config.yaml
num_key_value_heads: 1
head_dim: 64
intermediate_size: 1280
norm_eps: 1e-06
positions: "rope"
rope_theta: 10000.0
rope_fraction: 1.0
attn_scale: 0.125
learning_rate: 0.00147
lr_mult_qkv: 0.5
beta1: 0.95
beta2: 0.95
lr_head: 0.00644
batch_tokens: 65536
dataset: "wikipedia_en"
Each number is 50 + 10 x the weight over its row's rms, rounded and kept within 0 to 99. Layers, rows and columns count from 0. The size before them is the row's rms in percent of the matrix's.

# o: layer 6 attention output (transposed), 320x320, rms 0.052, rows 13-40,77-103,141-167,205-231,269-295, columns 160-199
# v: layer 6 attention value, 64x320, rms 0.0244, rows 14-40, columns 160-199
o13 089:48 39 59 57 49 34 57 67 53 33 45 45 44 63 37 51 47 52 49 70 45 45 59 57 52 73 44 36 47 65 29 61 33 37 46 51 48 57 53 54
o77 095:48 61 63 68 48 30 62 54 53 47 46 57 48 60 53 64 56 36 56 63 51 47 63 52 33 62 53 45 41 56 46 49 42 45 60 52 70 61 54 47
o141 095:54 79 44 49 51 37 49 45 38 54 54 45 50 64 54 53 53 37 43 52 51 56 47 39 62 62 42 42 58 51 43 58 70 69 42 28 46 51 57 54
o205 086:54 56 50 41 41 59 39 49 46 39 34 56 59 42 51 57 54 37 25 72 32 44 48 42 52 48 45 65 55 56 45 43 51 47 40 71 53 44 42 44
o269 092:43 64 47 38 48 58 51 42 50 52 34 43 63 28 62 51 53 59 45 61 46 38 38 33 52 47 40 50 64 45 59 48 63 49 49 38 39 52 53 49
v14 093:51 45 52 53 45 62 38 56 52 52 65 50 27 48 40 47 53 54 57 45 52 44 59 56 53 40 56 53 40 43 56 44 56 58 51 41 45 45 60 41
o14 093:35 52 53 65 50 54 60 33 46 33 57 52 40 44 60 55 64 52 55 48 73 54 55 35 26 40 29 51 41 56 61 50 58 54 63 46 59 42 59 52
o78 097:43 37 51 53 45 69 68 44 39 53 48 38 49 40 45 52 81 66 54 58 67 57 46 47 26 38 39 46 55 48 53 64 57 53 63 57 48 52 51 48
o142 088:60 54 54 53 49 56 34 54 58 33 46 62 50 49 42 48 26 52 52 59 56 44 48 49 53 38 59 41 39 44 29 68 49 40 41 60 48 53 39 58
o206 094:34 43 55 71 53 45 64 60 41 42 56 41 48 55 38 44 43 41 59 46 50 65 48 55 35 49 51 47 47 63 49 43 63 45 52 47 51 33 51 47
o270 095:58 60 46 45 35 45 49 63 44 42 58 45 51 66 48 59 37 37 45 59 50 46 59 57 50 56 63 44 66 51 46 52 40 62 30 65 47 46 38 51
v15 101:38 57 57 75 51 72 43 50 62 49 50 56 63 40 64 27 50 51 49 52 48 44 45 59 49 44 58 45 59 64 52 58 44 52 45 40 49 55 65 44
o15 113:50 51 31 34 59 54 50 54 54 49 38 53 44 56 59 38 23 51 46 45 46 51 55 64 51 48 45 46 58 46 44 62 57 43 42 43 54 47 39 53
o79 113:58 53 38 36 54 54 49 53 55 42 44 57 46 55 43 41 08 53 47 48 46 48 57 63 44 49 49 51 66 49 47 72 64 43 34 45 56 52 43 51
o143 088:30 37 63 64 56 54 47 42 61 47 59 43 57 57 36 37 72 53 47 58 39 41 58 35 42 50 26 45 29 42 44 63 26 63 68 61 47 52 38 50
o207 092:59 48 61 43 45 50 55 57 48 61 56 34 58 56 62 47 52 57 51 40 46 34 55 69 40 65 52 40 40 49 55 46 46 39 58 35 49 43 70 54
o271 101:56 32 57 40 62 35 60 52 37 51 66 64 41 59 61 65 77 42 43 44 54 58 51 39 50 47 41 43 40 48 36 64 60 57 50 69 44 54 36 45
v16 095:55 34 63 51 40 71 49 35 58 45 54 56 70 49 63 43 53 50 47 54 54 60 51 44 70 42 59 55 42 60 46 49 60 36 57 39 56 53 58 61
o16 104:35 47 52 48 58 66 55 49 30 50 30 61 29 46 64 51 74 48 59 58 69 51 60 39 44 49 45 72 36 38 55 43 63 44 69 50 33 49 59 45
o80 083:44 42 53 49 49 62 48 48 36 50 28 54 41 40 49 62 76 51 57 57 54 52 59 38 48 44 48 65 38 45 56 51 51 38 61 53 40 62 57 52
o144 100:42 54 62 52 58 44 36 49 53 49 49 46 51 70 22 44 42 64 41 50 50 51 33 52 45 51 41 30 52 47 44 55 27 43 39 60 45 37 57 34
o208 106:63 64 60 53 53 49 63 43 40 60 43 43 58 52 52 46 57 54 73 28 43 35 67 71 58 57 54 49 38 57 55 49 50 63 47 50 40 58 55 49
o272 101:40 68 39 41 60 45 40 53 59 55 60 41 41 52 35 66 26 53 53 43 44 54 33 47 55 45 34 40 50 52 42 45 47 54 61 49 46 44 59 32
v17 102:63 59 58 35 37 58 31 59 54 38 45 52 47 60 47 35 44 29 38 41 69 42 39 51 61 55 59 47 57 57 42 63 65 73 46 53 40 33 55 55
o17 098:57 44 48 26 48 45 56 53 42 52 43 52 58 56 48 39 69 74 57 55 38 59 49 34 52 68 41 48 55 38 65 42 47 61 56 60 58 45 37 64
o81 105:56 53 33 30 54 50 62 54 44 59 51 33 46 53 65 32 66 52 64 46 36 65 41 49 51 47 37 51 53 43 54 53 47 46 64 59 52 50 43 68
o145 108:64 63 38 62 57 47 67 32 51 52 61 46 52 53 67 53 43 37 53 51 41 58 44 53 37 45 59 51 40 52 70 39 54 57 56 42 60 54 38 47
o209 099:72 60 62 29 44 50 43 45 44 54 47 57 59 49 43 34 63 65 50 53 52 54 56 52 51 66 40 47 46 66 73 50 47 43 51 59 66 51 30 58
o273 095:52 52 43 62 57 29 59 41 67 32 64 62 35 30 55 60 46 46 39 65 44 62 57 66 25 57 43 52 43 54 64 44 51 46 61 29 68 56 48 34
v18 104:33 32 35 62 59 48 35 44 57 48 47 50 46 51 53 53 50 41 32 43 53 66 37 60 54 44 52 42 62 55 40 46 72 69 55 56 53 51 37 66
o18 109:67 43 42 36 53 59 36 46 48 44 49 48 56 34 61 54 51 55 35 52 45 59 23 51 67 56 42 66 68 35 57 61 44 50 39 57 51 53 49 47
o82 118:63 52 47 41 44 60 44 23 43 55 36 46 58 36 65 62 54 61 27 50 45 59 30 53 53 38 35 61 53 42 52 63 47 67 35 53 35 48 42 47
o146 103:36 47 56 52 51 49 48 62 53 44 58 58 41 46 60 26 42 34 67 39 66 21 70 53 25 50 55 61 61 58 49 60 41 59 57 45 44 57 51 49
o210 108:53 36 56 44 57 65 66 51 37 37 49 54 49 56 60 58 58 59 63 64 52 49 35 49 54 46 53 49 55 53 51 63 37 39 58 45 60 56 78 57
o274 104:56 57 59 47 50 40 74 56 43 50 53 61 48 59 53 34 44 48 77 67 53 31 84 49 27 46 55 43 48 48 49 52 42 54 69 51 54 52 47 42
v19 098:68 64 57 43 52 53 39 41 37 50 50 47 50 33 58 72 47 44 32 52 32 65 30 45 57 35 61 47 47 32 60 53 48 57 57 71 47 46 43 54
o19 095:59 65 47 41 47 57 31 40 67 46 54 44 61 57 49 77 32 41 39 50 60 62 38 57 61 41 42 60 55 47 54 67 56 57 39 47 44 31 45 40
o83 106:53 50 46 44 49 57 37 36 55 41 74 40 56 54 41 65 31 51 41 53 63 50 38 47 58 64 40 49 57 47 58 65 57 57 32 44 41 27 43 27
o147 108:60 43 54 53 59 54 48 45 46 46 44 72 53 59 36 37 55 64 49 49 49 52 61 63 42 54 50 58 45 47 62 42 30 54 50 49 55 49 47 55
o211 092:45 32 60 42 72 62 43 52 55 49 54 55 48 42 50 59 48 54 58 40 72 53 58 51 48 31 50 55 53 57 39 65 51 46 48 36 46 39 54 53
o275 092:44 24 60 43 51 47 62 53 46 46 37 67 40 55 49 36 57 57 70 67 40 37 56 55 64 53 54 51 54 48 52 42 45 37 49 46 54 58 49 69
v20 106:62 59 49 49 37 50 62 49 52 51 49 49 71 47 65 55 51 67 47 58 69 35 49 29 64 29 47 44 60 42 51 47 63 37 52 32 44 53 73 52
o20 107:40 62 46 33 39 47 46 45 50 61 34 71 40 46 45 43 57 57 67 54 53 58 55 48 51 37 51 52 56 44 58 63 43 43 69 57 23 40 50 59
o84 101:37 50 43 41 45 54 34 49 51 64 55 60 50 62 40 43 53 53 76 47 39 68 54 60 58 44 41 51 68 55 49 58 48 54 77 41 51 45 55 59
o148 103:79 64 53 55 44 39 53 56 47 60 62 48 43 56 59 54 47 50 44 70 47 69 43 47 44 48 55 40 39 38 50 53 63 67 44 56 65 49 40 54
o212 107:45 67 65 58 58 42 47 47 61 44 42 41 58 35 51 51 48 55 50 22 39 56 62 67 54 47 48 61 50 47 61 51 43 51 50 51 37 53 43 43
o276 111:42 55 56 57 52 46 46 58 49 42 57 45 54 42 43 52 52 46 53 32 49 64 45 55 47 52 38 58 45 45 61 42 54 55 47 52 65 39 41 48
v21 103:45 42 45 38 49 50 62 37 56 45 43 60 59 46 51 50 39 53 61 65 68 46 55 66 51 71 56 50 55 41 53 37 39 65 67 76 48 51 44 45
o21 101:41 64 66 49 49 49 65 56 47 56 46 51 47 57 70 59 50 30 49 36 65 39 30 44 72 61 41 48 26 52 50 42 40 51 45 55 47 49 52 41
o85 103:47 30 67 52 52 50 57 53 50 54 48 53 55 72 52 70 59 42 44 51 46 44 39 46 75 65 37 49 16 66 48 30 43 57 34 44 62 50 58 36
o149 098:53 50 69 56 35 36 50 47 42 64 53 58 39 58 63 42 47 52 63 51 56 40 48 35 58 50 67 43 64 43 56 72 47 59 57 64 46 48 55 58
o213 111:41 76 61 51 56 30 66 47 60 61 51 49 43 34 35 59 57 45 40 23 59 61 50 61 43 45 57 47 51 47 39 45 57 51 58 43 36 51 28 50
o277 094:47 74 51 59 43 42 45 49 40 43 73 33 62 61 41 59 58 67 53 29 48 42 50 37 32 42 54 65 52 51 54 60 39 59 53 32 42 46 59 59
v22 090:63 12 54 27 34 47 65 53 51 46 50 38 74 45 43 33 63 56 50 54 54 44 57 39 57 38 46 54 35 42 55 54 38 42 64 36 74 47 52 38
o22 101:30 52 56 50 55 51 67 55 48 61 42 53 36 59 61 44 66 49 65 41 44 43 64 38 50 55 61 46 24 52 34 40 46 48 65 51 56 51 63 54
o86 103:35 44 52 48 62 52 67 67 52 56 40 51 30 56 70 41 73 36 65 47 45 43 67 41 50 60 65 52 41 54 42 39 49 41 66 52 60 53 68 53
o150 100:51 50 43 55 52 63 43 50 50 53 44 40 66 52 34 68 30 56 56 33 53 46 46 55 69 63 41 48 51 45 46 54 53 46 49 53 48 57 64 34
o214 092:50 69 52 43 50 34 56 31 43 64 43 60 37 45 61 47 45 37 40 54 48 46 68 46 53 64 51 67 50 56 42 33 56 52 55 50 52 47 35 44
o278 097:53 65 39 66 49 56 21 56 48 43 64 48 45 38 36 69 38 49 35 37 61 54 45 59 53 68 43 47 55 54 50 62 46 65 29 68 33 56 60 46
v23 102:61 31 40 37 35 56 42 40 62 34 38 34 41 42 60 50 50 53 42 59 51 39 46 37 60 61 38 49 48 42 55 56 63 27 52 51 55 40 58 42
o23 102:44 37 54 56 34 35 57 51 63 48 45 40 44 45 55 56 55 41 63 76 49 56 48 38 70 67 57 58 49 38 58 51 38 38 50 64 61 37 52 72
o87 102:51 49 59 45 54 40 47 58 61 55 47 41 51 50 46 49 60 32 65 63 47 60 49 45 68 64 54 57 60 50 52 45 42 45 55 54 70 39 51 50
o151 098:55 50 37 45 38 27 47 46 46 49 58 53 41 52 35 51 49 55 51 71 55 31 57 50 28 46 48 61 41 56 38 57 61 65 51 53 37 61 62 63
o215 114:36 54 64 62 51 47 61 38 59 22 50 42 69 39 64 69 49 57 53 52 52 57 45 56 41 39 53 63 63 42 49 44 35 27 53 44 64 53 72 53
o279 100:46 74 42 52 57 58 57 67 47 63 52 68 71 60 34 53 47 38 49 39 60 53 59 53 26 53 44 44 59 62 56 39 63 77 42 53 46 48 54 41
v24 101:46 66 44 53 54 36 60 47 55 41 57 55 57 34 49 55 47 59 57 41 60 59 47 44 58 30 37 50 41 44 46 56 78 57 48 51 59 68 38 54
o24 111:63 45 39 61 53 49 35 53 50 38 56 66 61 52 29 62 29 39 46 46 72 47 63 64 43 36 49 45 68 54 35 46 55 44 63 35 44 57 39 32
o88 105:63 65 41 63 50 47 44 51 59 42 59 74 60 47 27 56 23 46 52 55 83 50 65 58 44 54 64 42 73 56 47 51 55 51 59 44 45 41 40 39
o152 093:43 59 48 55 54 52 40 46 39 62 39 53 62 37 55 38 50 35 57 40 43 44 61 47 34 54 41 63 50 46 50 36 60 51 35 42 43 48 42 46
o216 101:43 22 39 40 62 63 48 43 32 38 42 61 42 40 56 61 48 51 44 61 59 66 55 45 55 39 52 57 64 33 47 45 50 57 54 43 72 45 65 54
o280 111:53 33 53 46 46 53 58 46 35 60 37 35 32 59 47 33 55 56 56 63 43 49 54 50 55 64 62 53 56 47 53 52 41 55 42 62 47 48 54 54
v25 098:54 47 45 53 56 33 64 36 49 39 55 53 46 57 69 53 54 52 37 31 31 51 40 27 67 60 44 57 48 54 63 50 65 46 50 50 47 43 47 53
o25 099:48 41 59 60 45 65 64 46 52 41 57 41 59 44 51 43 74 61 40 55 60 56 60 39 61 50 54 50 28 63 24 44 61 61 61 43 48 42 48 54
o89 102:49 38 54 72 48 65 64 51 58 46 77 40 52 54 61 56 68 53 37 53 73 57 52 39 49 57 56 48 41 69 31 40 61 57 69 41 39 51 45 68
o153 081:63 53 38 57 41 48 39 35 52 68 41 47 62 49 45 31 39 50 51 48 46 26 47 64 44 48 52 56 45 47 40 53 61 53 23 53 52 61 43 47
o217 100:34 52 57 53 52 63 38 49 51 40 39 61 47 26 46 31 54 58 45 54 45 35 58 45 55 52 55 55 49 64 44 45 59 49 58 43 56 42 50 47
o281 101:59 41 43 48 54 56 34 59 68 52 27 53 46 49 50 48 25 38 54 57 50 49 59 71 58 50 50 51 57 47 53 53 53 65 29 57 47 55 38 41
v26 102:52 61 50 55 54 51 60 36 61 56 41 70 32 39 59 28 64 46 44 56 47 50 52 50 48 55 48 49 45 53 51 44 47 27 46 67 45 51 47 66
o26 110:45 52 57 58 43 50 59 53 52 48 54 37 55 55 37 33 78 49 39 51 51 53 52 39 47 53 47 71 47 43 59 48 60 61 64 60 45 49 58 75
o90 110:48 50 52 47 51 66 40 49 51 51 45 35 60 44 42 46 71 61 35 42 45 60 42 40 38 44 35 52 52 28 47 45 56 63 62 50 26 52 57 73
o154 087:49 37 50 57 66 29 57 44 45 55 50 43 54 79 40 37 52 54 63 63 59 40 49 56 43 54 49 28 75 57 49 58 32 43 46 43 51 26 34 47
o218 101:49 48 40 59 47 56 52 51 66 46 58 40 54 40 38 56 53 38 28 41 52 37 39 48 48 36 54 65 51 40 62 53 64 47 41 52 38 51 40 53
o282 111:36 38 37 60 63 48 44 50 61 48 56 38 57 59 51 54 35 53 54 45 57 53 43 67 55 51 48 36 71 53 47 43 45 53 61 22 57 42 52 37
v27 088:39 77 33 60 59 43 45 55 48 47 52 69 58 59 67 36 54 62 47 66 53 38 38 50 45 41 43 48 56 56 48 49 46 17 42 54 58 50 56 47
o27 078:42 56 33 22 55 59 50 47 43 47 46 50 49 56 57 37 67 41 33 35 48 57 54 49 36 46 50 51 58 36 33 61 46 69 36 52 41 44 58 68
o91 088:45 53 19 34 46 59 54 51 42 47 62 43 52 52 44 27 51 34 44 37 50 49 54 52 38 65 51 69 82 32 27 63 60 61 42 42 30 49 46 62
o155 092:68 54 32 46 43 42 52 42 48 64 60 51 57 39 63 60 55 47 42 61 41 58 53 61 34 43 59 59 23 42 65 40 53 65 51 51 63 58 34 46
o219 102:57 55 42 33 51 50 47 54 57 58 56 49 43 42 38 53 60 52 48 38 49 56 43 54 32 46 52 46 51 48 46 46 51 44 49 63 56 40 41 44
o283 083:70 41 62 41 41 40 62 48 36 59 52 54 49 64 51 67 61 29 34 51 53 58 68 62 51 56 53 49 40 52 63 54 54 61 47 63 59 47 35 62
v28 097:51 55 39 70 61 46 29 43 43 38 50 53 47 44 54 24 49 52 39 64 48 45 54 42 54 47 46 40 47 56 59 57 57 53 60 46 44 41 49 37
o28 107:53 55 33 46 46 58 43 45 60 51 42 59 65 50 56 59 27 46 35 42 34 52 38 62 46 37 52 56 50 42 47 59 46 47 21 62 59 47 54 50
o92 094:56 45 40 33 54 65 48 42 46 47 42 57 58 56 56 49 37 49 36 48 51 59 43 67 50 43 33 60 49 51 47 60 48 60 13 45 58 53 55 34
o156 084:61 39 44 41 51 55 52 53 42 36 50 41 38 34 68 58 50 44 51 47 64 37 55 46 53 51 62 72 36 48 55 45 65 72 62 57 46 76 43 58
o220 096:38 59 41 45 38 41 48 50 81 39 62 38 56 46 58 72 41 54 65 40 49 47 42 63 33 48 57 47 66 41 41 58 42 21 55 52 51 47 67 53
o284 116:65 44 62 38 36 57 75 58 27 50 55 53 55 69 48 53 66 42 50 36 62 47 65 56 39 57 60 63 38 47 54 40 61 66 41 71 53 42 37 67
v29 103:42 51 55 51 49 65 38 69 58 58 54 39 28 53 49 51 51 46 43 65 43 48 65 55 62 67 52 56 54 46 56 57 52 50 55 40 50 45 34 48
o29 102:48 33 43 60 68 58 48 50 68 40 52 34 43 31 55 46 52 47 50 45 59 53 54 39 56 67 55 55 42 55 56 40 60 48 35 46 49 43 59 73
o93 098:44 40 53 62 68 66 54 40 64 61 51 42 46 46 61 48 63 61 46 47 45 60 63 48 56 62 38 54 50 60 42 41 76 60 27 58 49 53 38 75
o157 097:43 53 60 41 43 48 45 46 49 43 73 40 41 56 52 42 29 54 64 53 50 47 40 36 51 24 59 62 57 59 36 65 54 51 59 54 40 53 69 35
o221 105:38 31 53 52 53 42 45 66 54 28 55 66 49 38 60 65 48 45 58 62 51 57 54 52 49 54 49 34 51 44 36 53 51 44 67 59 48 42 80 51
o285 090:49 53 53 53 55 42 37 49 62 55 64 53 67 63 47 37 41 46 66 40 53 42 61 46 45 46 69 38 51 48 49 60 45 56 59 50 38 43 52 47
v30 095:43 69 49 56 53 71 27 42 47 59 61 56 57 46 42 48 39 38 36 31 29 47 41 54 45 39 49 59 60 47 41 35 57 36 41 33 48 62 42 46
o30 102:50 45 43 65 52 61 62 54 25 41 46 50 52 51 40 35 71 54 47 50 49 65 43 45 39 54 49 50 61 37 56 41 62 61 40 40 39 46 47 47
o94 091:52 53 44 60 59 63 48 40 28 44 41 62 47 29 51 46 61 48 27 53 59 54 44 53 36 44 37 50 57 44 54 53 52 49 32 56 42 69 50 68
o158 096:44 64 49 50 37 52 41 56 60 35 63 48 57 65 45 47 44 38 62 50 53 57 61 38 55 35 46 27 54 45 51 55 56 54 71 46 51 18 37 40
o222 103:63 28 46 46 58 75 39 47 37 42 47 54 56 73 52 28 63 57 45 49 44 41 50 54 65 62 45 38 54 61 63 46 51 61 42 57 51 48 43 48
o286 099:57 49 48 37 50 36 47 42 66 42 41 56 48 43 64 46 29 55 59 62 47 42 58 50 45 36 35 17 52 53 49 56 53 44 78 53 51 43 54 43
v31 110:45 46 52 35 59 51 40 62 58 44 52 53 39 54 57 55 49 23 53 52 51 43 45 64 35 39 64 60 62 54 40 44 34 34 53 56 60 64 58 66
o31 105:38 56 45 19 57 58 52 58 51 63 52 23 28 48 57 35 57 56 55 41 42 51 47 43 50 49 58 69 52 39 39 39 42 60 47 61 46 55 59 64
o95 114:35 43 35 26 43 59 50 56 42 63 47 23 45 42 59 31 70 59 61 39 28 51 48 46 53 47 61 56 58 36 40 53 45 54 46 59 39 43 51 58
o159 101:61 40 67 43 55 51 46 47 29 41 49 63 53 39 53 49 42 62 42 51 59 44 60 57 36 65 41 31 66 51 48 52 67 46 43 50 52 55 45 43
o223 103:46 81 37 49 43 30 70 46 62 59 48 29 37 63 51 57 49 64 64 57 42 56 41 45 46 58 48 56 44 47 40 48 43 58 48 48 41 52 62 51
o287 095:51 60 63 67 41 44 59 57 28 41 49 50 59 65 30 63 61 60 47 52 52 41 60 40 30 61 53 37 35 51 38 50 56 65 49 50 53 43 42 40
v32 095:43 48 43 40 61 71 43 50 39 71 52 45 61 41 47 38 55 34 35 49 61 46 50 28 58 65 47 52 49 41 54 49 46 40 63 45 45 48 60 59
o32 094:64 68 38 46 43 57 60 41 57 50 57 56 66 42 51 50 30 63 50 54 42 55 39 44 32 44 57 58 51 48 53 53 37 56 51 63 46 53 50 55
o96 095:68 46 44 43 58 53 51 60 45 56 56 35 71 48 59 45 35 65 38 40 42 64 34 64 38 50 48 41 49 47 39 42 53 52 50 45 43 65 51 57
o160 108:42 41 56 45 52 54 50 31 65 49 60 57 25 41 49 45 52 58 57 52 54 36 70 29 63 60 56 40 57 48 29 78 56 45 68 44 53 60 55 52
o224 101:32 63 55 56 57 47 33 52 62 36 54 45 65 39 69 69 41 60 55 53 56 39 53 59 34 57 56 62 63 59 65 52 29 45 78 43 41 55 70 59
o288 097:53 54 50 65 57 48 45 47 54 51 42 54 49 52 49 42 56 56 54 52 46 43 64 53 24 41 58 42 46 48 40 53 76 64 46 44 56 49 51 29
v33 102:50 67 45 66 57 55 15 64 61 37 27 56 67 49 33 35 53 56 64 68 41 48 53 51 50 68 49 45 38 54 54 40 61 41 49 46 45 51 43 49
o33 106:45 64 47 31 47 43 49 55 56 42 36 55 43 57 52 39 46 48 41 43 65 59 42 51 68 57 42 49 46 56 46 56 41 48 43 49 38 47 61 58
o97 110:46 52 48 38 61 55 64 60 55 43 52 54 42 45 41 38 37 48 38 51 60 59 49 56 56 64 47 49 57 52 50 60 45 55 50 44 36 41 55 55
o161 097:56 59 41 59 34 43 56 43 47 41 54 51 42 39 41 54 47 51 57 57 53 43 50 46 55 49 56 51 31 36 43 48 61 56 44 43 50 55 62 50
o225 100:50 54 57 30 63 49 56 51 39 58 54 44 46 43 36 59 36 45 47 20 55 56 56 60 39 46 49 41 61 44 48 44 56 53 44 47 63 36 48 48
o289 096:67 39 54 42 42 41 70 64 34 52 66 63 30 38 46 52 45 49 51 49 60 51 45 56 22 38 68 41 61 34 47 59 47 55 47 72 46 43 45 52
v34 101:51 53 51 47 51 53 53 51 43 60 38 46 62 59 43 51 55 39 62 57 32 51 32 54 34 32 65 52 57 63 46 38 58 66 49 62 47 64 36 59
o34 096:37 60 48 43 53 46 53 53 39 47 48 44 38 46 44 51 70 51 42 57 53 40 48 43 35 55 53 65 47 38 58 40 51 70 43 47 34 58 66 37
o98 107:57 60 49 34 52 39 52 55 40 44 22 42 48 49 44 45 83 61 33 62 52 52 48 44 45 59 35 57 48 38 47 46 46 63 33 59 34 71 69 36
o162 094:45 49 61 45 53 44 37 50 42 42 60 41 46 41 54 60 41 43 51 45 60 42 55 40 53 39 43 40 65 40 50 55 57 41 57 67 42 44 63 54
o226 109:67 85 53 46 36 30 53 43 63 54 44 49 46 49 66 66 45 49 46 45 53 58 54 59 49 53 39 54 54 45 54 56 40 62 32 53 37 46 50 54
o290 077:40 60 58 55 62 52 47 47 54 54 68 59 58 36 39 36 31 70 54 46 46 49 75 50 28 60 45 38 46 38 57 48 37 35 59 43 41 43 50 42
v35 096:27 62 44 59 30 17 48 33 46 30 62 59 62 67 53 55 47 55 53 33 63 47 53 41 52 68 44 37 44 43 54 55 49 50 47 32 38 45 53 57
o35 093:63 53 65 40 58 59 55 54 43 30 45 58 39 50 52 41 19 55 40 53 41 57 49 53 51 42 42 61 35 53 49 45 60 41 53 48 61 51 47 45
o99 105:34 58 61 60 49 50 52 45 67 32 66 66 39 53 39 59 17 52 58 54 41 38 36 44 48 42 59 52 45 48 55 53 61 37 64 44 44 40 48 58
o163 102:49 52 51 55 57 56 46 58 65 52 39 49 66 43 46 39 44 47 34 39 45 57 49 55 40 50 38 48 49 71 61 38 46 49 46 55 45 54 43 65
o227 098:55 52 60 60 60 49 72 38 27 50 55 30 70 57 58 47 50 54 44 55 36 42 41 60 59 51 54 53 42 57 52 40 42 48 40 31 51 64 60 28
o291 098:43 45 54 42 58 62 50 66 47 53 38 40 43 24 44 73 51 40 58 59 52 48 18 44 55 41 44 56 57 66 42 32 57 55 50 87 54 63 43 50
v36 097:72 48 52 42 52 60 59 58 55 45 53 42 57 36 61 52 55 63 57 52 49 39 56 68 71 55 60 46 53 42 46 51 50 37 51 55 38 48 45 51
o36 104:53 47 41 49 46 39 49 48 53 45 47 59 64 65 37 46 33 49 57 70 52 56 66 55 54 42 46 56 67 64 60 45 44 38 73 56 45 52 48 44
o100 109:55 57 35 48 44 46 48 71 50 41 43 49 62 64 33 38 39 54 64 51 44 68 58 51 55 48 49 43 61 64 56 40 52 38 79 58 44 42 52 45
o164 105:40 31 60 54 59 54 34 57 43 35 47 44 45 70 34 54 58 59 36 64 64 44 43 57 37 60 52 58 43 48 53 54 39 63 40 31 29 43 50 54
o228 102:45 62 57 50 41 36 60 49 47 37 48 36 59 37 62 73 46 55 46 59 59 67 50 64 43 39 41 61 55 42 59 53 41 55 66 54 47 56 55 57
o292 109:29 54 57 55 56 52 35 54 48 58 56 36 50 54 30 57 52 30 31 39 51 62 31 46 46 55 53 52 46 42 57 51 60 63 52 40 61 45 69 37
v37 097:45 50 49 56 44 56 34 44 44 54 53 57 36 64 74 62 56 23 70 44 56 50 57 39 50 72 66 62 50 44 55 54 45 38 49 48 57 45 50 41
o37 110:37 53 64 52 52 50 64 44 41 56 44 44 41 54 53 50 94 53 59 48 44 58 56 31 41 52 57 50 35 57 47 54 56 42 60 56 48 52 60 66
o101 097:38 40 64 55 54 48 61 46 43 51 49 29 36 49 50 55 89 51 55 54 43 63 56 40 42 55 62 46 37 51 53 47 51 37 67 56 53 56 65 67
o165 103:53 64 37 61 65 42 45 41 49 53 52 49 64 68 38 32 40 61 45 57 45 58 42 68 42 59 48 55 49 65 43 51 58 57 34 34 45 59 50 60
o229 087:46 55 30 48 51 36 34 64 53 39 43 48 52 40 25 32 53 49 46 23 34 48 44 38 42 49 46 24 42 49 43 50 73 47 59 54 52 37 39 48
o293 092:41 60 32 35 55 47 44 47 71 40 60 42 63 37 46 49 28 41 31 47 44 44 47 58 65 50 49 50 67 50 53 53 57 61 36 43 50 61 48 44
v38 092:55 43 39 39 62 42 62 48 52 43 35 51 62 52 45 45 49 55 48 54 41 64 49 46 47 48 53 32 55 55 33 57 61 64 42 69 38 53 46 45
o38 098:62 49 42 38 57 52 32 43 51 58 53 51 71 43 49 54 06 37 46 27 46 39 49 49 60 45 55 43 72 36 64 49 55 44 33 53 65 62 42 29
o102 097:63 31 28 35 58 54 46 43 40 59 51 55 66 54 72 48 23 47 37 46 60 31 50 50 57 37 49 50 63 51 61 49 35 56 25 50 51 62 44 19
o166 093:64 54 45 36 56 45 72 42 49 63 39 60 25 34 53 63 60 37 65 41 42 56 51 54 41 49 45 54 53 48 61 49 50 44 58 48 60 59 49 45
o230 102:43 19 39 42 66 58 30 63 51 39 51 49 50 40 39 52 47 51 42 50 68 55 53 39 37 44 56 41 66 47 40 37 67 31 61 37 59 46 24 59
o294 100:53 45 67 56 46 48 48 46 33 54 54 33 35 45 48 47 66 57 42 51 37 50 56 57 41 60 52 55 53 56 56 41 32 45 49 46 64 51 41 81
v39 096:53 63 67 38 58 45 38 55 37 50 42 44 40 60 60 64 48 42 43 52 56 36 43 44 35 53 44 31 54 51 43 47 54 67 63 74 55 44 43 51
o39 095:61 47 54 65 36 40 40 45 55 47 53 33 59 43 49 39 27 46 47 52 54 42 47 77 41 49 41 40 39 63 61 48 60 51 30 39 40 58 36 29
o103 096:50 53 48 60 47 46 52 41 65 47 50 43 65 52 50 51 30 44 48 57 61 49 40 71 49 51 27 52 31 65 57 49 41 53 28 37 61 60 49 34
o167 108:52 70 47 33 48 41 47 51 55 68 62 54 32 45 70 53 68 51 51 57 49 59 39 44 46 47 55 56 42 36 53 42 63 60 34 51 51 37 52 56
o231 098:45 40 49 54 51 69 29 56 44 40 58 56 57 22 43 40 43 50 49 28 43 54 72 56 50 36 55 43 55 45 58 58 61 46 42 44 42 63 48 39
o295 101:54 60 45 38 55 55 48 59 46 46 49 43 57 53 57 33 63 52 57 26 48 54 52 41 74 46 60 83 48 25 68 43 48 37 41 35 46 40 60 60
v40 105:54 44 41 40 40 57 56 70 49 41 55 60 46 60 55 50 34 38 40 51 52 43 48 34 57 37 50 53 57 59 55 53 50 76 51 23 60 57 55 36
o40 093:56 41 49 26 45 52 49 35 55 41 56 53 56 53 39 51 54 73 57 51 44 51 50 31 60 42 33 67 65 42 75 60 30 44 61 57 54 61 54 50